Each number is 128 + 32 x the weight over its row's rms, rounded and kept within 0 to 255. Layers, rows and columns count from 0. Numbers have three digits each. The size before them is the row's rms in percent of the matrix's.

# gate: layer 18 MLP gate, 448x224, rms 0.0669, rows 149-223, columns 0-55
# up: layer 18 MLP up, 448x224, rms 0.0683, rows 149-223, columns 0-55
# down: layer 18 MLP down (transposed), 448x224, rms 0.0544, rows 149-223, columns 0-55
gate149 101:117106124115140142118137173124165120141111158085135106102139062100167159132151152118178102087152111102083148113128106100185124136053140120166137151165143125128084140145
up149 103:120112125126090125138132155145128151131124119093161133141132136141141150068106110151097116111115150114106131103157091102140180145102146097135098105186116114080112123159
down149 101:128108056092096088107110125162152133161138171127106127152112173168127169134127109196142100119110129160116150136150174138147121098119104159054160107065107116169153134131
gate150 109:132137077129132102173117073114127109181121136107150145088125057079115139155091131119114108120113149149122161118163113086127123053092149140117116190136099133118075080173
up150 102:150091173121150141098133227148123126124136130099126160132090147204136075136151116127136143142137137084141108121102150137137160174116122108154121103111168114135173172118
down150 109:127146104180128178117140113134165156107132174139124146166124083112090109147149161156103154104151094125101138155130124076147142125167153085154115154131138144152130174129
gate151 104:117118123118035167158124123126176100123146124131148203080146135114078091084069123106165111110154112157152116135128132127140134063131126139151171049046133140174082155164
up151 102:093095138119106155156139204103105157096132131099134100147148093053169103147113150111133103172117108130142165130170116118104050123129105160138119126152098125146131084161
down151 098:175151070122091071143145163114125170173088130121119149230132130115165118117095051083160123113163128098104158159186124151089100163104119124124118138117106124112086124125
gate152 096:101107084148149139136140116130103104141141110115135138093157085121140148118077068074140159134136153112090175092154053142106135138124115204159060147150166049101146181165
up152 101:145131130092107098171123108082149154133138142091104155094157120134124126130172166124140164117153160116120169137108168147117117181118094124115112100097101123124148212123
down152 096:153145103108120127130169118172137072119098085102134103139117125137143101116165146144088118121122083118120105105122119077101093113171088085165099155153104095146135076108
gate153 106:160117105120123178086148158112136153099116115133144143104158087087069087115166118087107185124111150145111105153155076102142157080178178137110135179107196176138037172144
up153 105:146144102175121138123155126136169146146159156076152076080127152116105095126169144195087174077129126174180148110099163145127126121100155078109116141164166142129135136158
down153 102:115118049138114105178138094098149122105114113113111128075166041156099128151148147162146130087154116112121109122134136057160139097092105137107146146111181091076098168140
gate154 112:115100144164170148143129182080147142159176116148127121200154111201085135163090141117159127136171130118143148166141136108150125091187142138140082187121077171083128154102
up154 110:064115141135094169159131120219138152173142141122057192081122149112124184070104190147116140110103166091128148203160131112169133181117137139120160122066132190094153117094
down154 109:133119136110090117133126140102108104089124123121142115160127127224079127102157115134164140114084135027163216131135130090114120141155129139112080123063126131101100154114
gate155 105:142116144142118126135103155128094099132102110101153192078126097125080171150182173147134127185126123168117093121109120091128147142160133183160112126153133116154107128118
up155 100:105127100127133136127166159109143146101138188136135095111121114141073111088100109118156153097121132104079104138108097170109152134143148155084137188101068112094100163148
down155 105:154181162176158116138072137159122126101098058124135096127132105086147151098138124157117133121129182107158097139099133107163159145206137198140157125162125089090121165101
gate156 106:213105090130119145156123143152092151110161153144197180158157118116124116112140129153123187089135176166153135144104139161183125133140121117090155140118108160117069149128
up156 107:098145103134126134160097104110191089065098120089095145150143097075100092125126134137150149131155072108107101153138098168096133131089136050181101095156149146176088108121
down156 105:095110167084131114136136144143081136117086167134171129134162159160145072100106158129180153063080152114157176077106168185202147221138117132129109131144119109191115130165
gate157 096:146148152127146144121194134126175142131185067174103160118215109146135160163195142054161157138128164134129091129066066132117141151157127146154132105080175140139104141156
up157 102:117164132128098087122125091174149117164160156128117152151145155142184149089108146179160117139071108057110159172156164103149130128161132141112112110119145109141169106075
down157 098:098100099128163136099166077169169108080157141194122157142106161133157070127143106147163116047152157123137166088161166119186105139147179153081086075137056130176142118176
gate158 104:137147081174149142139157202100109136153182132153144097082090138161134083149142124180086119121129123131095160110084123081141175132143187157117140198114126115039155145190
up158 105:099097141095177085148139108142150130136072167157134170166129126129094141112169111166115171131085141075088104124109151148146113173107100109128032131137051178118138125151
down158 101:117160124125167105150152122059126080080107176121090152176182103100210116145165118059131222117149107136145155134114100150166087078139102187103121081051142073129139143107
gate159 088:149097164113167151134163116096164155143132143175100106109094172122127149155212161145124116080134127171073105156145096095175164188104117143126176122137128131100131144119
up159 088:115089146129097158167134107121119063122114119083081140134100138138151131104150168140092073149133145122096122192138177051133198120146168106156088090116148142131176135106
down159 087:144110129126109104159150109156154144114131131178141120156180138139115150116114123136128147125145120165081127114095098132111117089081099130119136130131129126131132118142
gate160 101:171136101147139112146154175098119141135096161138162114164107088150072112112102153106124130156118096131147157224233124133115138146088136131111138132137148100121140158078
up160 098:144108133159138115167101125089085101086150196073151129171108139159112106110138195168133114205183208143162173158115166144144202180093203107117085071122154120148116092165
down160 099:141114147103148127108109149159117097147157127104109213086106167099157137072161185146156093086088109112052124167155152138094171143131148119132124160108165094146144090173
gate161 097:137165135128087114151123159138132148129099069169116123143146176157138154151106106042109183152063108099099121076133057096092173106163150173071155087134124118106091120122
up161 099:076140136130090160176132128103123126118125202146103149159111120177028128093102142146164154104141118152113096139105107113120049207112178119138129173134115106159121121104
down161 097:109182129144142157138126073152123114070110097097184121105098158113147094133080156109106113152081136158135110142097124102168072186177087132065145132138133080134107078143
gate162 107:173135170168140103154127172136138121109103120169139143127101143190198114162122177080085193148069127165087104126130093119197147144117117086164107082143159146114136147118
up162 107:099120129123144137120098138166164142149132150150151149133150168126215160160206120144152094149186128131106128162179116122123083103093115130150154097169060135130156091097
down162 106:120131186130099078086158171146162121096115116198106114157138165157148126125160150131137118123126099150171124065099151122164123117089089147181046142149170134155114122098
gate163 085:137095137171121150158083080102136127143076121122091083088160123143113111167167130136137176104123187144111146146201149148159110083054160118084197147125099063142072209153
up163 083:132125127165108131156113133100121122129157122107044124089113140165143123114147121121061175092164165213014111122145114106143168114108150170056153101073106093111136100092
down163 092:113127130138094159124112143103105069098096148103111130134079166156139132082156110102148142080124192094095135130175171100133119141088133115110111153152137143151091124150
gate164 099:147175130135101118127117175127136137165148106084112148144108131088095145108107154120092106168070161112169099121160090085099153147151142146155074105158122156134115175170
up164 094:114103109097156139075123178127138108119141125143146124134125136142145119128167098190124225059140125140122147116123195153151115075117138131115142163118152113064128112125
down164 102:146110152105089166126107119102152129190098055116144078086100109159077128136103122166144168145153110077163128058159054143151191162106148071096109112143124126122110166126
gate165 101:161115093137131131183142109126175097117127117130108169104169137139073081140159165115164175131121145153142093107157093105154138129131169131084138143117184099152107096130
up165 099:109124159176148170156155105138119113141154079125138115166121100093129088181133116195106155132186121174107103090079160085156095145099158121053126117110109120132150042160
down165 098:151195109106107102173066160150132101120141113104152156136193132164060074164086134133094144155138149142098118171106142100164102127140183195132072138104091114100097147127
gate166 102:156120147152128155151138108105161122174107091084083148158105106122137099170157098132150169172114196146132090142140105080142129169084114094101108117051189127167092066159
up166 102:106128110144141146128119193135123085126182118175103118090074177157175099155094154088131119191141069118119142132136158092152109030135126079155126173177081134142146156112
down166 100:131121181155169121119099078094140137096200135170105131103165114117055130120179157124172190126149167131126133084112118122115140092115119054102093159143102118155106137137
gate167 092:147108087152145116151115081124079121092157116065091159084111112139096161117069140073130133130131143156127095099113129111125146167131155112101142154111094108117192115138
up167 095:171126162149114124083185126069122127106100097153094139073127125129151160176108100128157077082117119095087129122103093080163132118113167111168160127145115122096122149140
down167 098:143146142095116046077116086122122128159092151103122167134141118170114180145161075118118081168129164141136121097150159105166122176110125200121186167126088142084071109180
gate168 105:132103157116123151132124111114161114083095109115143138194109131116123141134116143106106121151206157115172092100108112163152156134110108116130141164133124104120092215089
up168 103:094127147118190136162127143111128111139081136107060200109109114177126101138103107125074143145127111154110152050161096094096113084114110115128123141146100158152166154079
down168 102:117181106087130138127162119147156167186107095164112117158097121158092088092118119180110133126129062139156155163086108116166099103073154113138142108142082134115079160131
gate169 102:147153108146126108119119083135117117095095089103195146110107115132160129178143087094143174131124165118141155163132162107126114179126040136169189082169140068046145125140
up169 101:116159129156133142146105056133120118112123080111134138116132102112134152126076105091093183090170139143135124223113122105110136125126050083175200090194152105121174123079
down169 101:094127119142105101097144162135108113174081113103119184135143134137128137171151119127105111074129089118166121108168105154110109164165117104099127119131174115109116111088
gate170 098:119102120124164157171115111077110111189086143127091172138154173118117119189139198058119122145135127083146111118178126106107174065156140115131167114105158127132093163086
up170 098:141075106122093154105190189113108143135143120120142131112150078169121139118108109155115128126154097152136080067159104169123149153166159146098105184125083186112104094105
down170 101:154057100184111095165066140128122097160123111135132086138122120126114196143092102177099089129096103131161111175098107073185164134108164199124133144195154114123107132108
gate171 094:136134115148130155160114117113136094117087079098119172111116120104181164162079096120086169147153126052136117085126090088146141128128217107056090152115164094076090175117
up171 093:122114141114162158122137102133140152106113135087108122156096169126125126123109127131098181092178078055127155120106073137110109135097160194092117131113170089067130138096
down171 098:130107113068100189134103116141148127118061131041058191145107100129159124101148121164153144145116139109133181137143134118108065115121102069120102199132155110102150103171
gate172 095:133075093140120122130134065136093117137151076179176165106153061118120141141056105108126110171109171155130143143125139127128141103103083104140094194077131077173105161131
up172 096:156139123094107082187156113140120115107093138127112135156122146128119091082143093142101197090126160113153132194122099151171128139102145157101136102124101189129137163157
down172 096:120059153048153141150138111137146151137135141133187141178148122169139102130121138168098173093142116077102115121043114156187156109090103138109153080103106127104089122186
gate173 099:149131133158124130155110120112079128163102161152142142192160169095145087103168119097067118133122127107109142145097106101105107144113131099159150076165173130080128129154
up173 098:144076133164098075122136153115136102116114119147175198114147112120136135070175090068122092118066155153102165105094153122132091170075132108138095098115089139114119164128
down173 101:204162174101139111154118187120093147100103132158166097137043099140150134164131111075148080148125137148130202137102126162144121115167102168143148111042156115072151140187
gate174 097:167139072161126107172129112100182164152139104120170142120145122135114047105196118116120080148078122191104131219177182115184116103121098080103122100153114127141165114150
up174 101:153153109112043047133160187121152118095136077071129139137131109093128129155139156100129144123099097119126101157140107208133100125126129126091110105138196129128149108107
down174 098:108180075120106155144135130136100079138078123121133106113118121130167204170177142093098147147157167133100143085124172156142080138105122116117123088101175192115097117073
gate175 093:147159128104051154128178103184168139120157154114114103152125135117128143184153157123131169142120169146156124150138151172129166085110234123111133156103122151139076176159
up175 097:155111115131088146134133093158110186137142137117166125119140131114059122118173123130113128112117148145145111192105161107122139037131049095089107113152194100095138163171
down175 097:132053104078104154165115085160112104158109108118105172126115146173095117145073159073117125131150163022140135142084148064158159100154107118119152099101088111113149136093
gate176 100:190119129163134159148103119140148127151140101102141186037125116096116112101141161166149133146087135078113124094178176108099144111142102149071081104118122174059137096148
up176 102:074114114120106120156116179162135110123091070069112130151144094199052144103121094057139112122077125108117115226181105143112187117084173129178126079124173097104169080117
down176 100:129107136112144096052108167134071115109133176157148176160132106169112168091108158142124093159107149187148137122130086145169168077122181073167105125139122130118112111131
gate177 089:131232104119101090115139095105130121153119092128127111134113139111113131157186105100182130148144138166158173179081121114213155107133133171087095079162166101086080176104
up177 086:091046135107208172144137155176128105085132159161136142115083103102107143139128137131071097094093137163122136082153107132111080141085144098184184182110106135151152114140
down177 095:132163079107148126110119156164116131108108136161092130122116122139172191093110175088151109114144135159126065147125166157073128072084102098126114134107134158108137148131
gate178 100:125117060169092187116130127092072108088153098117169112179171138141081169134073128187147124153181133118096071143151136105098114115121076134187111075104164079138123116132
up178 099:118057083156108072076108127116157138133088114152168110183134172138173177142171111141142114126108108154148087111102128050136138204120114096154162125159139121091075183181
down178 104:174141126113104162124149094124103111065104131111064167147128055078201216079147076165130093108165122126145089085175141109120163127134092161180126112171155083148090086136
gate179 107:180120089113159136157139102093149150109183140073130191041089105151176109160144123095066135184123114132132110088137163133109140120137156128123101106106153164099092160143
up179 110:100117135128177113144142055120110132173087100180150119157106108172194120075118153109110147150103134057174054191122118157141189061045143175125076127180085149127126121140
down179 104:173144118074160091087104125160172119184125140151069125096113144095180095029187169132100158114130145184124135138096141118166144084128119101126104079147128107136078103147
gate180 092:113114113122130152116187156112147130145160164114172105114121114132114155183122094113130130112170129103149156114112082165093117142096151068128108084190152122124154122128
up180 097:123169117137111139144117158147114111122085075111170141172139159119059108137077166121140114195123169162119090141096072145125163134148144148124101138154147071125143095100
down180 093:133082137098115060166109065153149174164120146085083163085144150128148103077089175135168125127120132184073171173131135124184183107133107181153130132118046097164167131154
gate181 102:120174088112157139162123117143138153190102081135086170174115115088139152155065143145115152167119129128141119153109091170155183166142139140129165148098147119184195148098
up181 101:137117130113049115131126142107096106114149143130086106071064153174129147135164142153177137035152140142106178149185149057090130110176113117149118112115085087116088121149
down181 103:134166124081151122093184175110108178164167160130137111089132109113132077086067125108154129092103124150150161150129112137143075153167124148153140125107127090145110163133
gate182 093:120150084135109139122150163104064135125140130106137121148178086115099097165105127146119125103089119140146095182072149194121160136180134118085070162135131085135149183114
up182 101:163125195140146152114121121140146171084153134089126147167194128174122098148130127140109135160190123132170096120175151133114113210111093108143165095138088127095136095120
down182 096:136168120084141169142169158122151122052071137117135144161100156119081158103124151157144104143144172137107124096157103126124152084127131184155171120082117111076091103131
gate183 099:136104140107193160144101115073094136143124099115119099137143083122123071168155118174125129161150102141072107140192206129076131115090133139097045089122149099133118116155
up183 101:107131148172135103102139117073093120115131098114106135104144155141187161119114070098131114115126179146179168175117166137140147122169136040118147155079150160108132181134
down183 101:169119128141125085117120176124120122152108087124159097080163110185206155073151127122141142151130125108067108138162051125114097151106139063163135127182102146101083171159
gate184 096:135073110135183121177130123130134150131165114084085134169130127104176136116154144139153167178113118122082127178105181128142135077134167089107147059102154109136044134119
up184 091:104094133157099141197144094126163138119144087144095127180127136118150114133163120102147157103114082125111113145121119159117146106134202124132198095120126126128077072099
down184 097:109123091117138125152116186135133125138131130156133075156148124128090173163114129162143107083063123080136169112134152131068138118161101154210112094168058130158095111084
gate185 098:179075124125099121136187149148104119168196144101185101088176052082110130189125113136130144182098182122148119087122108146155162115124139137134116088133170130069035157094
up185 096:157091131114118081131181152135076135184182165104180094042136082083105161162149111101110112158070156116168131076139144110154134095100114184126141084141168101117019179102
down185 097:138051154160130115149086174096156077112118117131088155074180085140110145105124099131191142112114089113183154091190136102073110130154112133154117149161150150099127130095
gate186 102:114096112130125118123147185101201093165119117148100095158173136169116153085084075134101122102136142153186119137143161161085116112123113093098172175134112152171149151146
up186 099:175125135129054178142116149134082137169216133124161134173165099170086140089096141116147130160100139088127087129183112165156148155113109170081099081123119105114143110077
down186 099:173102097104112200115134059134101151102181122074167061147176121141081129142142167170145073105092091061175128145165192083122086119105098138111109137127101138123097150117
gate187 100:122104125145148153151143126107107109142141027124118112094102102101123129157156107131092125156104093161079083132127128092183153109108149090082116092130136118097114230199
up187 095:115115097136078114163117135111139084104139081142077104122118091132114097134163113160095124150115109172096106100114133101143112097106148101109109056138122128104120214157
down187 098:140081075156101156127081127137142064103151151164064148097146104172101138161094155112137097082133164112136132156137162150143145154115112111151092130144109090106180137137
gate188 097:145112080130121188095179134117102125091132167149117157156101104133130129146163136143218135146193187140172098109153106104104102128143156154179112084119198064109064176136
up188 100:134149118120173085153080142103153127189096156132141138143147114149146139113117106119111090181070100045132130125039105177132153087162134124131115144148126124103140155132
down188 095:116141161156161079157069086049201179144121123141112135081066086121109111114115183053149113151091119123176166114079132169103123150173142110141100190078165104159111160142
gate189 103:124124139117124190110125136141118135133191167118102127070124116076093066147152136121085133157099118139082186199163162066078119116123130165171079140140158156177066111148
up189 099:128106102112131098163100146119152123151084103142154131170146158160103177084127118068114123178214163105135126083115102167139107080139136136071159097116124129080170145097
down189 101:150138114176173168126120043121122168134134166105169151178099128145155134120102121111119104182134040078137101116118089119141117115143109145093128159135154134073173129145
gate190 095:106102116131146147146152109147109121106156150133148128168159088073122093133063128066119139112177153092035119078152157107095139083136135143104113177168117099093160129154
up190 096:117140094154127078121115109102141158181093142127128155121160109018108153121171166166144116135178097119139110092159059104123146158144174160151123108127116184078070086108
down190 098:068167136125096127168146160159096076140116107176102229140153139112088092160193126076153117129121100084128098122171131124112103143160099136139106201131133096123104137115
gate191 093:103096116147125126121127133120087133142108114120076089104116092148144168117170126098075205148114187110117124133193087131183176163182088167098218177143126132122169149154
up191 100:113085115136121128146136127113113157104144169153142106064171128144130121212204133134132128167086182153171149111168209120118137145134105104144111117132113136162105116077
down191 098:167109090153119153132110132127104125095104129128103099167143137144174163145132132037103176124152139153149172140104185138179159138176155106102115125107131127126118135209
gate192 100:176035096161125151127124116111130142154119076046155169091112133110156156128143149136193080130138169121170148156128118156150171127170139119139122121124129107125151142142
up192 101:127128151126160128092103161168159070143140081158094102149080100071126149136106118112149111121112112161147093117056079088166136109114140187108095119150130175169144144070
down192 097:146183131093181120155171076146137171160147072103124089123108168129167125169077138111148150111136134197115103131139135071129126098155131105121134137176113161142105141114
gate193 101:139120087130184137138122139098092177196161137097152094116155062157160160199150103126134097225141115106105106088103132135158089132109104095128126137133187112105192093084
up193 099:164170182136086091083148172139134128106102099150154108119101110109164098111141133110166126053130092156189154194127139147109121098112106193135140094137115144148100123150
down193 100:139136075142120136119078141127079095089094078149118168134152081088088064148092100091095172137152083163097109171165113115131112158128088146118143042131112114132118147084
gate194 097:138111097174112173169101107101149134170152122133147114146019108132142086112087136094089143146151172189137119115162183071175087145076155132123157142104130097085175176106
up194 094:183102115139134136176114103104170128076107130157108154094120115210139062141136157093119111106151144188107124139145163151163112126127144132135163079071162119093131150074
down194 095:167106114119111121113132199127163126173196138120138108135113109117160080159100081175094150134144136179116131151090115112135119149066084176124146134167130088166168109131
gate195 092:107137091104140117102155099115107104084115150120105107139133115135107106201141148095130085144140151195125068160156144100167110152149173080112114126150153139101129095196
up195 092:120080114110178139128137139138133123109113139137093145135150111143103136158110158100128107176162150134105094106147135118146166143170103123163092130100129100127151169130
down195 095:104101130136135100130119127090104138140094120107109098171129096154127150089143098161111055116162108155149100162157169106117123165111106157205130108107116140123132081096
gate196 093:148125125132190151176109144092155132159140114116106127071101119109107132166138109094199112127130137106125144089193097148079115111116116174098149087083117139090108177097
up196 098:130087110152142156127109089148109112131089095153117162184159130121110129094172141097092106148176189128138144000158152064122165098123125126127146143154119115121144170113
down196 093:131154105160175188137099147130156075146132110119105095116169113169090136106071129155096168189086082100115166151118161133110123142141140139123124137111098099138091160141
gate197 102:155139100121169105137156146119071103064097128139165128105137144076150138137106159168138087111150134162137167148155104131137204167134154160154155107093162158137097174182
up197 104:108108179105162109177103118146114148090137101106144111137159107104083129115168100155124121175151143099096161099117184150101144137130116136101120115216152122079083111186
down197 103:151165104067119111090131157135121143190129161113118114105078111210079154178114116164139118139122136156146089189070137106128157076124074174157112132076126155132121077107
gate198 106:149133159166172139172093074131155086178162086124090093113156075151111129161115088103112161165118117124099130111168091107135152153073176141097118117072145146125131143090
up198 106:123132121138148124109127140112201129138104146070231093113117135082090175108041128130161185154121093181154153092124113131149126079111090107148132131145134171135102122056
down198 104:145152112183132108079155128135156117144171075172139116195175124108111129041143091098116175131165126170127141150156130139157073105174165176115147161106099147139115158104
gate199 091:151175127163151107090098180133137128119087140125114166091123116128113138158092164175130115168096110114093107111100081095146100091115114127050164146146164130133158112199
up199 094:102195080097146147094133135116078168102121136129123107131137126113114099106137160164167108123113091179126170179149185067170144183113092153119139175097181110120138154150
down199 098:089162100119174138100098130141076140068094144121140140117076082103139131110132105138123141109129148127166114139129111165136116131133158118120082052135141158158105155118
gate200 101:146142111162158169123136121150145167163147104069172137156197061135162098097151102105113083134179100153074192148096057127136098123103125122129137125142133139101192164166
up200 102:124148143138146101200109130167084115097113120165153148074099084095100170166100116156142115146162085155104124146148085127143115159173130084079064078122131151148096117146
down200 099:096121124121148119138122073104150120128164138132101153057137093119146131140108079094119095117143152149122124126124148105128158157128107139160105170212110116168173085107
gate201 105:211142123108129096146158140126128114159175096140167136155145102123125142151180220160128109149083119136136172058119159142101088165136131141133078121100150121125145167083
up201 109:116159127130152137130112132157107083130132179132093121128155080124087086055109097110182105104136144139090103129116122119045155149123105172083057151093107084134115068099
down201 104:034113139044104117175182092187147092194113113135098149178177093117130112102113169152175140118187142162145099139106123097108131118108174145110147175087114138134062129148
gate202 100:140079148108106142178118112096117079141071082133150075158089119130165098122156134141111152133116192133084203062125085083136170126153221131111116119100087130175126099171
up202 099:112123073163123144119181157114144124158190137205120151076121199165117188161097122158087114120062094152147105151185128152119082106069067187127138129089071077075164112088
down202 102:189161093094158093096133153103109102115127111200138135137114125147115109078140138184118166167134131144140112154100107132092179126113089152154064156109194142193111140113
gate203 088:139126121171110120151086105150161084125117147109097139147126184075144157159177173064186108129154140194081195089171166101085106095164135127147126133157129033083067161167
up203 088:166163105114117152114083160104069101183113170088150115098080137155181175143096094113067087101093172075108166078143194109133171144134077119104058153153155157125113113111
down203 094:118096169104110106146101096102144098164126097106151083138152109118162185113124168138140146171120153141152092102171119186116158165105115127147125119163152118119116102198
gate204 104:184127139122081168123107123104185146123086167121177128185193118108146146147108181186176095091155109120166137145107108119105136180126094125091071169180137091145155158146
up204 105:114147144108168086086157132089099126181147122120078115150164112136143098127135142126080121159146130105133114109176097130243104128169140142114143163113113110140137110148
down204 105:124106157113148163112093129126174143151098180127143142132105133086123100060132075121149163134186111153113131133108149102110117191140100134117099147161160121160148173154
gate205 102:143091170143193146122147138100100135121218135151107194132146085118075091148114117136092093100119149124080125147149164095178128142109081055038181147139165138126145185099
up205 100:087095092093097096140092177142130145125166069101143126169137122069168141137170163153131095184117194099099129142129138185086165066128137099122114166138108139187107124103
down205 099:116196136156101130087119110081078177170069122141118139172132069123143123135206137107164076087122184134085131158142103130140107078128097184126152136113168124145127123151
gate206 090:151083113129114097137116101117141111134114098144183124101097127151141144193107149145118179187099142097122100041173166198113145172173109124133115151121122147098147094165
up206 093:153123129130118104102151122121109127123129084137192093150115111117125190173085217161165100210092100138125123113092179135166130170176140115165166146150112153044160097175
down206 097:215122092145139035065105130150158182065076127166149141136124191163159139155138118099180102112079130130133110120112193221120178167166148188131139141094073160160138124140
gate207 102:144151135136179118150169203124139109149129120120142139158137114124077103159149189101144129177200088138153204118104156138088129133121099153144081118091141110132105199162
up207 102:132124129111118102130157116118079055033133129154118171148102118118078140133125070134115130212113156108148079099126090116119124060108136104051176101167092119065167071109
down207 100:087085120097090114195096141068164165139138100091105114142190150129176133104099163099110081151148101178153139096162136111117113114099131154109118134072161125123100128118
gate208 107:092090102180180187151164119126127150158165083168101175175144129092172148086188159144165161160169097133131169074097126134150102057109139166081114109109136089160084213118
up208 108:104086149121135159119156109144172120163093135107148190088083135173089092089121117154162115113176114169158112050109077085031123077126112110169108179149093110170123172108
down208 107:106105104128110123117111130134132105133148116141133117137118104066096050151171158140153113127073179136118127148106124114124092176141217120207121158135112081036116149070
gate209 111:146158123125153147148124161145102120115183145134163110144143124051123086172108146165073147143158097118093122129135126130145142177128172111129094095151193128112107100131
up209 109:111096123125144114097163100120121142108064172149156110088149092154120139098228132139127108165158125175135167099175103130099105191147121094092123102087174181163145146100
down209 107:151120171169107209155076103176099132171160170104089100069126132169136116097169131136124126102144098080160189199108156070101097109141112126062100145146129149153138133128
gate210 110:139102123140125098129137117142104073140125116138135099116114082151164177137160144096142130182189080106209104117121099125155104139132120141120132150181157072150104136183
up210 108:148125116139112117127126085106127133070197163163152139159136128205122115097128085170145137134088137130062132136099143099059121145086121099177138057116101099098122158061
down210 106:180112146131166087128117150143153139137138142092074185210141071071186080169111074189138166131154095066089179145157187149161128102120145144149119112155173114138164125163
gate211 103:135139156111123138165158127124135103157128100122157106118147141139096111146155143156114129176173114138081138124137165148144140099093175143072095087083173150145061124128
up211 100:133109157130196093116082101138137182145147092099190088136161117121142144123175075106123124126064090108144108159152170121110052127122086121110162160179083083167129184152
down211 102:147155116140190110207205113137133128120084140141125144141112132136139140123132097123180133120059097160127123173156091161114073117066173124093129210109152112131114160114
gate212 098:144129118112174139149145158128100111117130110164133132084076167143124113084129091111137106126146165101114088134154176134095065120080077155076208170139087118075118171077
up212 098:118158165111104157161110080124100101133139155110139081120153105117114143071184130162063150163078176163115131156133094065067112113112099149050107112137094132104151065153
down212 098:071138112130159150198196132122101159132108116179097090111090130168070136083150099101139073128156099160104115117114097151074122152141105146142096086079146077148120158140
gate213 106:142182069154106137172102108129111099146128171094068096130147054146149141109148142127111114092136148115089153206114057083104159084155075131098139154176146129158113052137
up213 109:107133125160109118119135117090157109092092134223215137122139140094044122113079136125181136162086111120172115134128175106126153132074075132130073065106123136106146186135
down213 104:109144078119144143162130122126132144004166167069113111108061113135132125119144159103150124157090128116115107141157180100160107125126155114090087160195141118117179118116
gate214 101:118165141097085126155133182143075164114183106077228169118119061114110125201174070171125076139148208163130168087155125045175130049153145136143141139136166110086087098174
up214 101:134140107133118125084102174163117137097097100152169147118156152116098115083156097086110156140125140185125076145056101143162145139090097137106168100094104075061112155089
down214 102:110077148061098137110145110142129095136122115124152067166110117123105177133131105154135123124115129137135138117129104116161155154074075090169098151140148094151145057129
gate215 096:158125099133143136129166106092135147150081090093154151122189061031088095129175120123098139136136129179211104166105096107162126127124175132166130143104108110121131187125
up215 088:131069097141101148146156137142129126134080088071178116135145065052083162188143101126092138171114139146186080113111081068154128142137204118181105126093125150110142125180
down215 094:152100078072114141088086188138154114122122164075183081139168030069155118143125141130121180134100095122156102155109139102093129152211125128119067113060176120157089128134
gate216 103:115115143150108138178113104116143098101114102101112104158150069117115145118088154150088120167107158093128173126166146120138083130169156106144123142105187120135114125182
up216 096:081115126133117110113144181107122147119053159139096144106070129104148137089143135107098173105156101108150134127082146103147107137077160131134121110142102161168154142135
down216 102:141115105144159150113107114103141152142158158077112140185150156095095161183094149128131189170192096109143110103118136090125162119114145113140152101109110082137197173114
gate217 096:201052055116145140149098147144168127142206131056169124146126118117111067147157126097071162133143144132148158171190166105088146139176137119103134137131147118117164131120
up217 098:086118075139101104129124196135097175161139093072118143131111103100107112162137120116101101186111073112084076113166104090078107139125109154122137093121116122157142142074
down217 099:089146183129102162109148128140089119192132188140158125123143109136149137131145160115118098097137104092150125111128046133178115078137091122141104094199087144145145136139
gate218 094:140182134103150120124152123105147095146169119160160120135118105088156159125239122125114200174115170193095116074144226134162116134144092129132077150068151116141153164171
up218 098:118195143175128107124132125137115137140117088139124126192157168195173129158164148116129175043098118097183133196177157121145064121107127159146197114226093103121148137116
down218 096:159155104153143109146117137149112118162131141169160172145138112156125117182129138141146119179144169093138137149181116085133121119084155139119140219134142159138213126146
gate219 086:163123131125156152087161117122092096182079077141168103093151112121106132116071141126078114154147107126115138092112104117147126074141151140126177112080136145163117149180
up219 090:116204101117041141142112186140151110055154152131114083170048136127098130166150161147147196105112115082169137188145147124050110103088135120100114138130112101137147063115
down219 095:131104092170191164163125160113139086080179156111101089138117145084125106116148085158169120138141159111173118085178087127207153118102096147143161130117091060117134142085
gate220 101:148186115119093128129151100069097133114146129089189136054098054109117122088159152185108120081123148109084099124126146163177187074162110100107126135162127111121126138194
up220 099:129091135109168167140098086080131128131094147205145088151164171147114138118077112128164113129146129123132153122107131100062046105143124209148107157116173143045122141133
down220 097:168125140165129110051203111162114101111190133101163102119147170138144162189110139123136144110107095085098113113114179129093152145097184119146080136167117135155184118092
gate221 087:139117083123209197150163151090115080149141125080155093172133113131068142137104133182157152104130153119092150086085098135127099159159213143176143085182118129150122084194
up221 099:111127115113101071106120173145103065098152149105189118108105117189161133084092134122043110163121160114177132155182128171142149155154081145187117215159107129049091141094
down221 093:127101132154105089121087111110154194135103069183058124069129100150127129124147209124060114149139144173098121118107201183146159094105090184130078099140146145142186134054
gate222 108:117112130190182119162139167144092137126137129077148121051134116159102142090117125127119137060080147111104142114168070128121185077119131151139122143193140077094129133145
up222 106:113178097148152092156162199146134111162092181092114080105078137107169148146163066148097157159118134168129149063131065128103126072159128138113159157128106119078159162205
down222 105:121100137080197114115197181125075081123123132182223156143118113181112136174101173145134188103099108132121093091163188173117073161141113096095078133115112150170096112218
gate223 091:170112105138146110163124108111135105147092147146146130135163120116131076157109160106116134127104177147140115177227140111151055151152194092180140155105124122140116133193
up223 096:118146122117160120047111115112156153174131087127168142133093119118095099134126083082120139092187133097120089121103161190108122107157157160150159122125115121106089124153
down223 097:127112129173146107147112087096157081182166140201162076116095201064151154133146119144083133112092138183084050177144104114099155144091110150140178197096101134105170109074